Weights of a small GPT-style language model, trained from scratch on English Wikipedia: learned positions.
Each number is 128 + 24 x the weight over the matrix's rms, rounded and kept within 0 to 255. Layers, rows and columns count from 0.

# layer 2 MLP down, 160x640, rms 0.254, rows 81-159, columns 240-319
[[164 134 138 115 141 141 146 142 114 126 114 133 159 130 145 121 133 118 119 101 116 104 135 111 109 186 129 109  96 144 153 128 120 142 148 154 127 174 166 121 124 157 146 154 101 132 150 127  83 155 121 113  91 126 126  88 138 125 156 145 114  96 182 141 134 117 139  84 121 161 126  74 161 163 101 136 147 134 109  94]
 [137 164 151 159 137 116  95 121 119  91 128  90 127 109  91 124 118 157 166 109 111 142 124 138  67  66 109 148 154 113 109 192 107 190 136  89 114 143 125 114 183 140 155 145 139 101 108 121 109 144  97 108 167 163 106 135 113 133 169 162 169 122 166 165 134 143 149 145 100 172 170  93 114 141 149  99 124 159  93 101]
 [163  92 139 142 141 137 132 138 125 103 115 123 155  98 161 163 123 149 135 114 132 104 125  91 135  97  71 121 119 111 128 114 120  88 139 126 127 165 125  98 127 148 113 179 129 187  81 110 163 164 162 109 126 122 109 116 121 139 123 141  87 122 139 131 102 116 104 100 148  89 128 112 123 139  79 139 122 120 104 116]
 [123 119 166 129 139 157 114 120 107 127 109 118 122 135 114 146  88 119 178 117 104 126 105 117  83 132 164 148 121  89 114 109 153 133 138 120 168 127 121 137 115 104 125 122 132 124 182 125 145 153 133 163 149 135 117 132 117 133 110  95 115 145 106 101  90 168 159 111 104 142 150 141 145 126 135 110 126 126 144 170]
 [125 184 113 141 131 105 107 134 154 152 116 147  98 106 151 133 159 126 168 134 102 126 146 155 107 109 118 148 176 183 134 149 150 148 172 152 148 113 133 100 145 108 140 129 118  95 114 168 126 153 137 121 132 128 124 129 135  96 138 163 119 127 115 130 150 136 134  77 125 137 135 147  75 135  93  62  61 125 153 171]
 [149 139 132 156 121 139  92 130 125 157 122 125 122 106 128 127 163 129 147 128 111 122 154 131 116 124 162 166 152 117 140 117 158 133 104 125 123 130  80 129 122 131 104 173 101 134 134 146 150 105 131 154 131 158 144 168 141 101 130 125  87 155 101 134 140 139 160 112 158 145 121 136 100 127 141 125 140 109 146 140]
 [139 127 154 133 106 152  99 120 103 127 126 132  99 169 154  87 114 117 149 129 131 118 149 156 118 131 107 135 107 116 166 131 147 142 135 104 124 124 133  99 101 109 137 112  87  91 131 164  98 116 160 133 124 147 135 136  99 155 128 129 142 124 142 114 107 149 175 131 138 144 122 136 141 121 129 133 121 108 146 138]
 [106 180  86 142 172 142 114 134 131 126 149 122  90 116 146 170 132 117 128 135 118 169 127 122  83 111 117 117 121 161 151 180 138 102 128 125 126 123 109 138 145 163 146 104 121  91 123 109 148 132  87 158 103 115  99 142 200 115 138 151 176 161 148 117 132 124 131 100 107 138 144 158 149 136 117 112 140 107 108 144]
 [138 151 110 132 101 145 135  86 126 124 106 153 183 111 105 127 133  98 126 150 145 130 125 141 155 164 119 150 160  83 130 123 125 142 123 106 138 104 134 162 110  88 121 100 110 141 190 107 109 116 106 105 146 134 121 110 120 114  91  95 145 106 129 119 171 117 184 169 147 168 115 128 154 109 140 103 140 147 190 144]
 [153 134 150 102 122 111 112 143 102 134 138 107 120 128  75 114 107 119 154 143 106 147 119  90 121  97 128 145 159 116 103 122 117 120 119 138 113 105 137 116 134 136 139  75  94 118 107 137 109  93  72  95 138 195 141 111 107 133 139 167 117 117 137 154  80 149 131 145 111 111 136 128 139 121 103 118 113 145 121  81]
 [107 123 102 141 160 133 131 170 171 133 123 153 128 159 122 115  88  82 109 137  59 145 135  82 117 164  85 132  85 114 127 123 122  99  97 131  70  91 136 145 121 134 136 137  56 141 142 117 141 148 100 175 159 156 139 136 109 136 161 145 165 146 103 100  83 123 143 141 168 128 126 116 125 113 160 135 137 111  97 122]
 [136 143 142  85 127 166 128 126 131 124 139  95 169 110 151  99 138 109 125 144  70 167 111 119 163 125  80 129 137 117 129 155 130  67 102 152 135 125 105 167  85 123 101  79 131 137 122 114 154 164 116 167 101 111  95 161  85 117 123 122 130 122 138 132 128  76 104 125 119 142 108 126 122 115 123 132 128 175 123 148]
 [131 141 163 114 102 127 144 149 165 127 136 114 110 156 199 109 128 144 159 127 152 173  80 137  96 160  94 117 112 121 157 108 120  89 161 101 144  96 105 119  96 106 151 115 120 145 166 126  99 116 113 110 128 105 103 103 136 104 127 152 140 132 177 148 141 110 132  93 126 115 164  77 109 132 140  87 113 121 127 147]
 [124 169 170 102 132 104 135 169 143 101 138 107 140 141 111 128 139 105 122 116 155 173 156 109 137 181 175 134 143 121 152 115  81 131 139 174  89 148 133 143 150 135 129 137 135 129 160  98  85  73 150  73 127 134 121  94 165 126  97 174 112 112 124 114 146 114 148 161 178 136 128 122 143 118 125 106 156 130 100 122]
 [127 123  93 146  98 137 162 130 110  99  84 162 141 106 137 136 135 103 108 125 104 112 138 129 137 120 108 108  99 131 143  89 127 127 130 160 110 135  95 125 113 150 131 161 101 178  90 187 160 167 110 105 115 129 156 119 174 142 149 141 101 153 155 142 161 108 157 103 106 103 160  84 104 123 141 167 166 133  94 133]
 [128 115 133 116 136  97 131 150 117  82 169 161 150 123 163 143 153 113 138 137 130 119 181 100 151 149 159 121 133 117 141 130 141 143  92 163 112 166 109 150 132 116 118  85 114 101  98  86 153 138 116 143 137 133 113 112 118 146 128  89 151 127 120 105 132  98 118 154 110 162 118 132 110 139 139 114 123 103 128 157]
 [129 120 124 120 152 121  73 112 129 109 150 138 126 158 151 127 149 115 103 137  70 111 125 124 139 129  95 121  97 148 126 137 155 131 132  88 132 181 145 118 111  91 142 138 117 155 115 125 132 174  95 108 127 153 130 135 124 139 131 123 126 104 140  95 141 133 131 133 140 121 119 117 132 126 120  92 152 117 155 109]
 [130 147 165 114 174 106  98 149 107 151 134 123 141 163 130 122 122 162 141 164 181 108 139 115 167  95 157 109 142 107 163 143 179 113 148  91 116 117 132 157 187 152 116 118 121  90 100 151 130 172 105 147 158 119 104 163 114 165 146 120 112 126 140 138 126 112 161  82 121 154 127 148  95  96 124 143 128 160 141 152]
 [125 136 120 133 122 149 169  97 116 148 142 119 139 116 125 134 134 135 109 136 124 125 137 119 140 105 145 147 161 177 134 143 116 111 102 138 125 162 138 119 125 131  88 135 149 133 106 118 138 120 125 146 156 127 163 128 174 186 148 144  95 121 112 125 121 121 133 166 106 137 134 150 139 105  88  81 106 127 134 157]
 [131 112 103 111 126 127 137 100 123 114 124 122 105 122 112 123 122 159 150 124 151 151 123 128 167 126 113 129 155 184 136 143 107 118 123  98 149 107 140  82 115 125 130 110  59 141 101 151 126 121 143 123 105  98 122 128 139 108 115  95 104 130 130  92 140 159 128 101 151 117 141 135 112  85 125 115 125  92  95 136]
 [103 126 122 134 139 173  81 116 140 164 124 136 119 125 122 150 118 124 145 155 145 150  87  95  88 132 115 101 115 104 121  97 136 122 154 106 129 137 128  80 102 169 186 147  66 105  99 131 142  97 158 132 121 128 131 147  62 102 121 125 147 120 119 103  82 141 138 163 127 119 145  99 106 108  93  68 131 140 109 152]
 [ 82 168 191 107 140 127 169  92 121 153 172 134 150 116 127 141  97 106 137 164 138 159 132 121 111 111 141 126 105 129 144 137 122 201 177 160 117 138  98 157 123 144  63 118  93  78  74 165 109 131 141  99 138 162 128  97 120 121 114  74  82 147 128 142 133 117 123  87 143 114  98 106  99 148 120 132 183 105 142 113]
 [112 125 131 133 170 106 146 168 129 114  85 138 111 156 100 100 149 123 115 132 142 157 110 137 132 114 109 100  71 114 102  93 166 126 110 162 121 160 135 122 118 134 134 150 135 130 183 113 105 128 108 119 133  91 126  85 120 150 139  91 137 146 119 135 134 129 156 128 165 135 109 114 105 153 119 132 149 101 103 143]
 [135 106 118 145 107 117 125 109 112 122 153 114 139 141 147 139 103 109 126 111 132  92 137 134 158 111 138 125 111  82 131 143 133 126 151 134 103 113 156 102 131 121 105 155 131 122 142 202 122 124  82  94 107 112 164 100 137  67 141 121 132 141 146 133 113 115 163 133 178 113 124 104 131 102 144 165 118  99 155 153]
 [ 87 139 139  91 109 134 132 180 103  74 123 112 106 132 128 119 122 100 109 123  94 140 114  88 114 162 148 151 146 126 145 135 175 133 170 109 140 136 116 127 142 132 116 136 128 123 145 119 104 138 149 171 143 138 153 120 127 115 105  45 143 170  91 118 134 165 150 122 125  90 163 130 128  95  91 129 165  99 111 131]
 [113 133  69 125 102 127 114 108 106 144 111  97 153 121  93  92 146 103 139 128 137 123 124 155 130 121 138 114  98 135  66 156 107 118 150 115 101  80 134 164 159 152 150 117  81 149 137 102 137 155 135 102 110 130 141 155 155 156 104  97 160 108 116 127 125 143 148 124 147 121 141  94 164 131 166 141 165 133 147 128]
 [149 117 121 129  80 126  85  97 169 121 148 125 159 130 144 113 102 111 169 150 108 163 158 103 107 155 146 136 144 133 144 183 138 109  85 175  94 108  84 134 129 116 108  74 115 115 121  90 132 114 115 136 167 159 131 152 160 120 137 134 160 110 176 122 130 156 124 108 159 122 123  62 174 130 136 107 139 162 148  89]
 [126 134 113  69 119  80 131 116 127 112  92 108 170 141 102 155  95 144 157 135  92 120 142 119 136  84  96 107  78  90  81 157 104 154 119 116  92 140 141 107 134 151 147 146 130 137 132 125 107 104  74 114 133 119 112 131 123 153 125 140 105 150 127 149 110 133 102 162 111  79 116 112 152  96 114 114 169 132 134  99]
 [ 87 186  89 126 123  98 135 129 112 158 176 122 117  57 141 163  83 175 155 112 142  77 177 103 127 127 121 106 120 164  90 117 121 152 123  97 104 148 148 127  91  99 121 135 134  89 126 121 116 128 134 120 145 138 124 118 168  79 166 149 120 158 132  80 113 162 112  91 122  91 194 175 142 104 154 177 133  97 117 144]
 [137 111 104 122 130 145 146  95 196 153 144 112 149  83 113 133 151 131 109 134 126 111 119 142 112 173  88 141 115 161 111 115 118 110 165 109 153 151 116 158 149 119  74 132 153 125 137 144 107  81 127 115 133 125 124 164  86 124 128 142  90 135 143 108 126 107 105 108 149  76 144  97  88  94  84 137 103 147  76 138]
 [137 122 161 107 108 159  88 101 138 119 122 118  94 115 135  99 146 160 149 139 106 147 136 171 104 116 126 127 139 102 122 148 141  96 167 145  73 137 101 123 144 151  86 147 137  92 154 142 133 143 130 117 152 120 145 131 143 142 125 118 145 109 119 170 150  95 189  94 161 115  88 144  93 129  91 115 142 146 171 165]
 [140 146 129 173 168 123 123  87 153 167 113 139 135 175 172 141 133 130 166 110 120 189 129  94  84 152 127 147 168  96 101  89 114 115 130 129 204 131 135 143 133 127 146 104 111 143 161 174 143 174 128 147 132 128 104  99 111 149 149 122  83 143 146 150  87 133 113 112 124 112 136 150  72 148 132  66 119 132 150 154]
 [121 130 138  83  77 102  92 136 116 130 158 127 126 135 165 155 123  97 144 144  80 136 124 123 113 154 125 137 122 121 130 107 128 110 154 155 141 141 118 126 183 130 180 121 121 137 124  76  98 135 144 126 109 123 159 139 119 137 127  98 106 152 156 148 121 129 125 108  89 141 144  90  92 118  85 116  92 124 100 159]
 [110 121 101 165 150 100 120 152 173 116 123  76 154  95 126 154 156  96  84 125  73 101 127 119 149 171 124 116 158 167  96 106 170 131 130 112 131 120 134 144 139  99 114 129 145 115 131 118 105 137  88 128 164 127 145  69 125 116 111 148 109  99 150 107 132 124  93 117 118 139 150 103  96  90 123 148 147 152  69 140]
 [123 136 128 151 110 125 116 156 155 115 138 145 118 110 146 128 161 101 168 139 119 137 144 123 137 169 167 116  73 144 170 147 126 116  99 125 122 137 145 109  84 128 166 114 155 121 110 160 143 112 130 111 113 106 131 167 105  93 105 158 142 193 137 107  92 106 124 122 137 148 151 140 203 116 138 129 155 150 159 135]
 [131 128  90 146 157 179 116 125 168  87 121 168 126 156 125 121 143 110 125 124 136 108 157  75 140 135 137  77  98 166 150 150 118 187 110 107 106 136 104 147 136 140  83 128 152 169  75 160 124 114 129 138 183 114  91 133 152 115 119 135 101 126 105  84 132 141 161  98 142 176 112 124 158 138 131 142 116  99 135 142]
 [126 110 135 133 165 112 113 126 126 124 104 138 133 141 125 159 146  99 127 145  85 158 138 115 165 137  95 181 165 105 159 122 101 125 130 183 142 110 108 106 157 113 111 146 122 135 104 167 117  91 164 140 133  88 107  82 102 161 120 180 128 130 115 131 141 110 114  92 105 141  56 127 118 110 174 120 151 131 167 116]
 [ 90 134  91 126  81 153  83 158 148 158 108 130 130 142 119 136 106 115 119 143 122 127 118 132 122 165 110 108 108 122 144 123 146 103 120 106 131  89 167 111 110 152 142 121 147 177 105  98 136 151 154 114 110 108 105 161 162 125 137 146 111 125 122 133 134 112  89 120  99  83 121 137 136 111 101 133  97 133 142  72]
 [101 156 142  99 170 137 139 114  99 144 112 160 147 131 198 134 110 122  97 126 117 141 138 102 134 123 162 118  84 107 132 166 147  98 121 100 139 124 103 133 120 111 139 116 134 129  94  71 152 147 163 163 127  78 137 152 115 154 129 122  96 129 139 158 146 149 160 138 116 206 140 112 125 160 113 119 114 141 113  95]
 [102 118 167 165 161 114 148 140 171 148 120 143 115 142 158 153 137 109 122 115  98 103 112 161 119  85  98 176 120 150 151 127 107 111  95 135 137 155  75 162 145 118 145 168  94 164 137  94 131 122 102 174 100 125 115 116 108 152 124  95 132 168 142 105 137 107 148 102 119  75 145 143 130 135 162 138 127 150 129 154]
 [132  87 130 131 130 149 128 164 172 140 176 132 129 100 135 113 110 162 111 100 142 156  97 127 106 128 111 112 101 113 118  89 143 117 134 125 149 118  76 125 104  40 122 161  94 115 148  98 144 115 129 118  52 114 138 120 130 175 138 132  88  87 110 148 151 152 117 107 116 120 163 130 108 131 126 171 135 130 132 135]
 [115 125 159  94 125 143 128 129 152  72 122 143 118 117 121 129 107 139 133 133 127 103 138 154 137 167 155 129 136 102 150 166 132  83 147 152 126 151  99 160 159  79 122 120 117 100 118 114 163 145 139 131 144  79 139 100 152 155 116 148 182  89 105 144 140 132 110 147 135 165  97 167 135 130 117 158 135 130 147 172]
 [120 127 122 161 138  99 157 104 117 147 126  96 135 113  99 146  98 129 150 114  97 128 127 108 124 143 102 153  86  96 122 142 123 138 111  95 144 101 154  90 117 180 120 118  76 146 131 120 162 122 169 151  75 103 131 110 147 134 146 129 122  91 115  70 108 145 131 152 124 140 138 141 134 121 119 152 132 134 133 132]
 [127  93 166  91 103 112 132 140 121 186 159  91 122 118  53 140 146 117 152 141 119 152 151 111 135  85 129 126  71 141 130 146 106 120 110 171 125 155 127 100 101 163 130 135 156 143 132 161 112 153  90 120 122  96 124 105  73 147 129 158 147 110 151 104 117 115 118 104 167 107 133 136 155 135 155 108 171 145 149 126]
 [122  91 116 120 138 163  76 146 115 160 191 131 144 151 134 120 113 121 140 109 112 119 110  90 202 125 106 131 128 131 172 155 133 118 112  88 141 136 155 102 155 108 121  89 161 121 110 126 132 126 121 142 141 158 126  83 136 132 159 111 131 133 102  97 195 125 158  92 114 126 140  86 106 103 117 161  96 156 147 147]
 [146 164 145 112 138 110 111 111 102 146 100 135 128 128 166 157 122 127  69 113 138 111 118 149 160 148 128 150 130 173 154 141 137 110 143 128 156 117 137 149 139 117 131 128  93 166 138 138 130 114 174 129 172  99  95 100 123 186 132 141 112 128 122  83 127 120 142 111  87 131 145  98 105 130 103 124 137 133 123 158]
 [106 154 100  91 127 135 141 133 139 135 135 108 104 116  88 162 105 174 128 132  97 117 119 144 130 145 112 130  83 115 133  77 167 147 130 105 107 118 105  69 105 110  98 129 132  92 133 143 125 154 148 136  91 109 131 142 131 141 112 136 143 146 135 139 128 125 132 103 166 142 136 135 139 123  85 173 187 162 131 133]
 [133 137 129  87 186 135 115 169  98  94 136 154 111 132 131 113 149 155 130 140 135 133 149 124 118 154 141 130 107 135  82 110 122 131 136 123 148 100 106 108 147  92 144 122 119 122 155 110 132 131 193 100 150 102 118 110 117 128 139 114  63 148  91 144 159 147 100 143 175 136 112 135 141 128 118 174 153 142 150  99]
 [171  91  93 141 150 124 142 151  91 132  84  91 115  92 146 151 145 116 101 124 102 116 145 144 109 123 141 156 137 106 122 147 143 120  99 132 116 137 117 125 134 186 112 117 133 129  57 102 127 132 122 164 100 148 143 112 132 132 144 148 134 100 129 112 149 136 137 134 163 132 175 119 133 118  81 156 112 129 114 148]
 [112 116 133 108 123 118 131 143  97  92 166 169 156 102 118 174 132 109 142 155 160  90 112 102 117 126  86 103 181 150 160 116 111 145 137 141 140 143 133 165 175  98 115 141 121 122 145 121 107  86  91 105 132 157 105 100  96 117 145 142  93 125 134 138 147 118 130 130 129 115 135 138 134 123 109 136 154 127 125 102]
 [126 156 144 135 137 190 131 121 147 148 145 164 166 132 111  89 128  92 137 117 120 135 106 126  92  75 135 133 186  77 150 139 166 134  70 142 104  93 149 124 117 125 123 178 125  87 117 106  86 155 106 126 147 190 158 147 131  99 138 127 120 138  90 145 138 149 165 126 141 109 121 150 151 136  88 160 104 111 103 129]
 [131 153 151  68  94  81 101 140 126 110 161  97 167  97 119 159 133 127 165  96  73 125 105 112 137 101 165  65 101 111 136 151 146 121 150 153 135 125  97 139 115 155 167 112 163 112 116 125 131 125 147 134 128 137 151 116 132 132 139  79 102 130 118 130 144 144 135 126 146 102 144 123 150 139 143 141 142 119 108 132]
 [122  79 131  94 107 138 144 146 153 145 116 155 144 150 114 165 142 132 126 122 131 122 131 164 175 144 136 154 158 131 125 147 110 114 140 116 125  98 156 121 112 121 111 103 158 166 102 113 111 121 176 118 139  90 132 136 168 170 163 157 135 141 124 159 138 141 171 126 137 138 121 147 148 152 168 154 134 164 136 149]
 [116 119 135 102 133 120 129 186 135 105 106 112 104 146 135 102 142 101 140 156 121 119 105 103 126 126 140 147 119 148 114 139 136 113 121 117  95 144 140 125 151 145  74 111 130 178  85 117 138 105 131 116 147 109 125  78 105  92 113 114 143 132 120 101 147 130 146 108 124 164 105 139 140 147 106  96 124 157 151 128]
 [121 132 155 155 166 113 134 136  90 114 120 124 141 143 108 130 120 134 179 125 154 141 120 110 144 137 119 119 140 123 160 137 118 132 125 138 127 141 117 108 134 129 109  94  88 116 153 148 135 102  85 179 139  91 116 141 130 114 148 138 119  57 104 135 118 106 122 112 122 134  87 137 142 148 142  81 152 156 128 106]
 [114 118 149 160 121 133  89 110 140 130 101  72 124 154 129 129  61 138 102 151 166 109 110 179  93 133 133 126  87 127 137 131 131  98 193 127 142 127  81  80 114 139 159 134  84  94 173 105 129 121 122 158 130 115 128 131  98  63 138  87 105 110 115 116 132 161 140  71 149 114 115 116 129 135 159 122 170 135 104 102]
 [121 129 130 153 144 139 119 148 137 145  96 147 169 151 148 126 117  79 123 137  93 131 149 161 122 143 117 124 108 130 117 151 128 142 162 175 137 129 137  88 114 124 141 129 135 145 158 168  99 115 140 159 121 121 132 119 117 156 167  97  72 152 139 151 154 112 142 133 121 139 159 137 161 136 115 136 117 106 122 156]
 [134  77 125 154 136 126 120  98  93 106 124  95 174 105 119 130 141 151 131 151 161 140 117 146 115 141 156 116 134 103 120 124 115 132 146 150  46 158  73 125 128 107 135 137 126 135 146  93 112 171 150 124 120  77 129 105 126 161 136 127 177 122  86 145 118 140 119 110 123 122 109 146 118 118 126 105 105 149 135  86]
 [133 129  97 119 115 132 143 158 176 161 117 132 104  98 121 192 138 124 125 157 102 156 129 165 124 165 108 102 132 154 120 160 116 176 125 110  50 119 132 152 127 138 157 119 121 121 127 123 128 141  85 114 153 141  78  84 101  64 124 148 111 117 129 126 157 113 130 179 112 140 178  97  87  90 134 116 177 149 125 137]
 [103 133 113 139 113 118 137 133 154 136 139 121 116 103 196 143 106 112 119  99 141 142 120 120 143  98  84 193 158 121  99 100 131 119 157 132  94 132 165 130 108 162 109 119 100 155  69 129 117 126 118 107 171 124 138 170 119 139 153 136 167 119 143 162  91 165 144 113 147 103 145 158  90 136 123 160 135 126 110 135]
 [130 174 133 122 134 137 133 149  95 145  76 114 140 130 150 106  87  97 156 140 127 137 182 154 104 140 156 126  96 152 143 136 115 147 100 150 127 122 166 124 139 153 124 122 114  85 158 106 128 116 102 145 129 151 140 125 109 103 165 151 115 127 164 139 133 106 142 132 159  92  94 142 130 133 163 152 197 117 147 109]
 [146 164 159 122 152 122 113 116 115 121 175 123 155 125 127 134 149 143 125 106 127  74 103  88  80 129 127 137 148 139 156 120 108  76 145 134 131 145  96  86 129 107 153 154 111 149 137 138 138  89 137 131 116 133 127 153 126 124 111 115 132  79 134 134 136 127 127 147 164 144 122 154 112 126 104 120 124 141 137 140]
 [113 117 157 129 114 144 131 168 116 116 105 113 139 144 130 127 123 180  72 156 105 137 134 146 174 133  84  59 168 128 143 141 133 140 141 124 132 118  99 111 140 136 153 119 143 107 163 116 101 104 108 151 140  99 104  91 123 163 135 124 123 131 143 113 164 135 137 124 111 152 108 130  58 119 136 111 184 128 124 152]
 [116 118 115 140 143 112 125 146 145 151 122 132 139 126 137  95 132 125 124 114  83  98  87 104 132 135 118 112 159 103 120 115 124 125 128 144 137 131 147 110 145 149  66 140 142 132 139 106 106 157 102 131 101 139 155 140 162 133 120 115 105 143  81 172 153 138  93 148 164 100 120 143  73 123 124 174 125  96 172 131]
 [127 104 149  93 153 120 146 181 115 168 117 115 125 114 153 117 110 126 139 137 118 142 154 102 124 146 172 141 155 110 139 129 147 127 113 140 166 157 131 150 114 140 185 135 115  74 118 122 144 152 137 135 125 141  86 160  90 135 128 114 127 129 130  97 115 127 130 159 137 133 125 104 164 123 100 113  92  99 129 136]
 [110 194 128 173 118 126 112 208 157 130 159 145  83 120 118 112 120 114 151 136 134 132 162 119 118 163 140 134 143 158 141 147 132 151 126 146 150 132 143 176 126 124 153 140  90 115 119  75 127 137 162 157 150 129 130 111 112 137 138 139 138 110 167 110  82 130 132 107 140 130 143 134 101  96 123 109 171 137 132 104]
 [124 162 143 148  96  70 155 128 114 130 110 134 163 155 110 154 130 123  88 142 105 125 127 154 156 146 100 153 138 112 113 201 100 124 140 105 155 138 132 118 133 104  85 144 179 123 143  90 168 109 122 146 145 105 106 110 102 101 171 166 110 133 139 153 152 145 141 155 168 112 106 100 135 122 121 113 136 133 132 104]
 [ 91 165  91 114 127 137 131 139 153 131 139 105 140 110 118 124 121 125 124 108 140 101 152 149 141 138 137 134 132 155 135  83  90  82  74 145 152 125 110  94 130 103 132 131 173 123 163 124 139 131 136  99 166 135 133 196 132  81 139 120 128 156 137 155 127 131 110 154 110 119 138 157 131 126 129  89  71 151 129 140]
 [155 146 110 115 168 147 119 120 120 141 129 111  96 109 151 139 127 141 147 133 117 149 123 140 139 162 125 139  92 163  65 136 143 134 118 121  63  97 113  98 110  97 111  99 152 119 112 113 145 112 146 126 119  85 156 171 111 135 128 183 112 182 147 129 108 133 111 146 126 108 118 119 158 149 135 134 123 127 141 140]
 [137 155 126 112 105 132 115 117 168 154 126 109 151 136 109  97 188 142 118 137 157 116 130 125 106 146 153 112 164 161  95 168  99 124 103  78  91 128 144 128 149 142 154 143 174 169 157 103 146 126 123 102 130 140 147 116 158 122 131 145 156 109 100 139 152 160 116  99 108 147 159 112 154 133 145 104 112 116 140 124]
 [109 159 106 151 127  98 123 125 155  84  80 134 113 110 126 138  97 159 133 129 132 127  80 158 104 138 128 196 138 101 116 130 120 109 134 155 124 114 135 149 128 114 147 145 107  83 110 102 133 194 107 133 119  96 128 132 157 119 121 148 141 125 137 151 117  91 108 152 113 121 101 162 104 133 100  93 135 154 106 112]
 [115 136 148 114 165 127 140 158 162 153 132 115 109 107 138  99 184 127 125 130 144 115 123 132 113 133 119 136 146 134 144 164 128 107 101 146  96 140 135 138 161 113 134 139 170 150 164 162 132 184  67 163  83 153 126 139 128 106 134 119 126 124 130  82 178 127 157 138 113 106 160 140 138 116 202 119 115 110 143 122]
 [117 119  91 129 179 112  99 119 192 139 160 125 122 127 107 139 136 174  84 149  58 110 155  87 119 210 106 106 113 127 115 134 164 126  99 152  67 157 100 171 139 119 125 146 141 142 157 104  96 134 129 140 103 107 117 137  96  83 115 131 104 149 150 107 134 135 166 109  92  77 159 140 148  98 149 151 152  90 116 129]
 [111 110 127 147 138 147 117 143 133 100 146 102 109 134 141 145 117  74 123 158 170 135 113 149 110  70 115  91 111 154  92 121 111 169 111 130 166  92 105 153 116 128  73 143 120 120 145 157 171 144 153 168 146 148 111 158 149 101 111 106 155 146 146 139 119 180  82 114 140 130 131 133 156 149 137 154 117  80 147 137]
 [137 157 136 140 112 109 123 143 134 147 131  94 145 119 135 124  58 122 174  91 107 141 126 172 152 121 150 148 182  92 130 121  93 133  96 143 132 170 105 122  93 130 118 130  92 158 159 130 134 128 150 142 151 106 160  83 152 137  93 169 145 142 105 116 150 143 160 115  78 124 178 136  87 129 146  64 144 109  98 134]
 [108  60 108 166 149 145 151 116  76 141 118 157 109 141 101 113 148 128 117 145 139 118 112 142 130 148  74 145 149 103 146  75 118 149 166 120 150  95  99 137  91 133 118 154 138  73 150 122 118 151 175 115 191 114 125 113 148 100 111 157 112 136  98 127 131 130  96 164 127 101 134 150 111 138 107 175 159 130 139 111]
 [108  89 121 136 121  99 147 119 135 149 120 118 132 176 110 162 121 175 118 113 125 113 112 125  71 108 124 157 114 137 153 125  71 120 100  96  63 109 129 150 128 111  93 135 139 146  70 121 165 103 116 152 116  81 157 122 118 139  95 138 115 131 111 155 112 121 138 100 148  85  70 121  87 137 114 134 174 126  97 135]
 [142 128  91 126 123 156 157  92 123 151 138 117 124  89 158 116 154 106 124 143 166 162 126 179 127 163 145 117 128 144 158 125 144 112 128 112 185 168 101 135 108  90  96  65 169 110 157 111 123 156 136 133 120 119 130 142 134 127 136  57 134 145 104 126 177 111 131 142  83 151 186 117 161 140 133 103 104 130 135 157]
 [119 135 160 180 123 121 111 110 135 106 132  92 103 159 136 179 115 127 104 116 202 117 132 113  93 130 156  87 123 151 101 140 165 139 147 132 158 126 130 157 132  57 132 158 148 105  86 138 108  97 122 103 142 100 151 114 116 180 113 156 140 115 164 167 141 103 132  63 168 119 118 141 109 129 121 124 121  98 120  90]]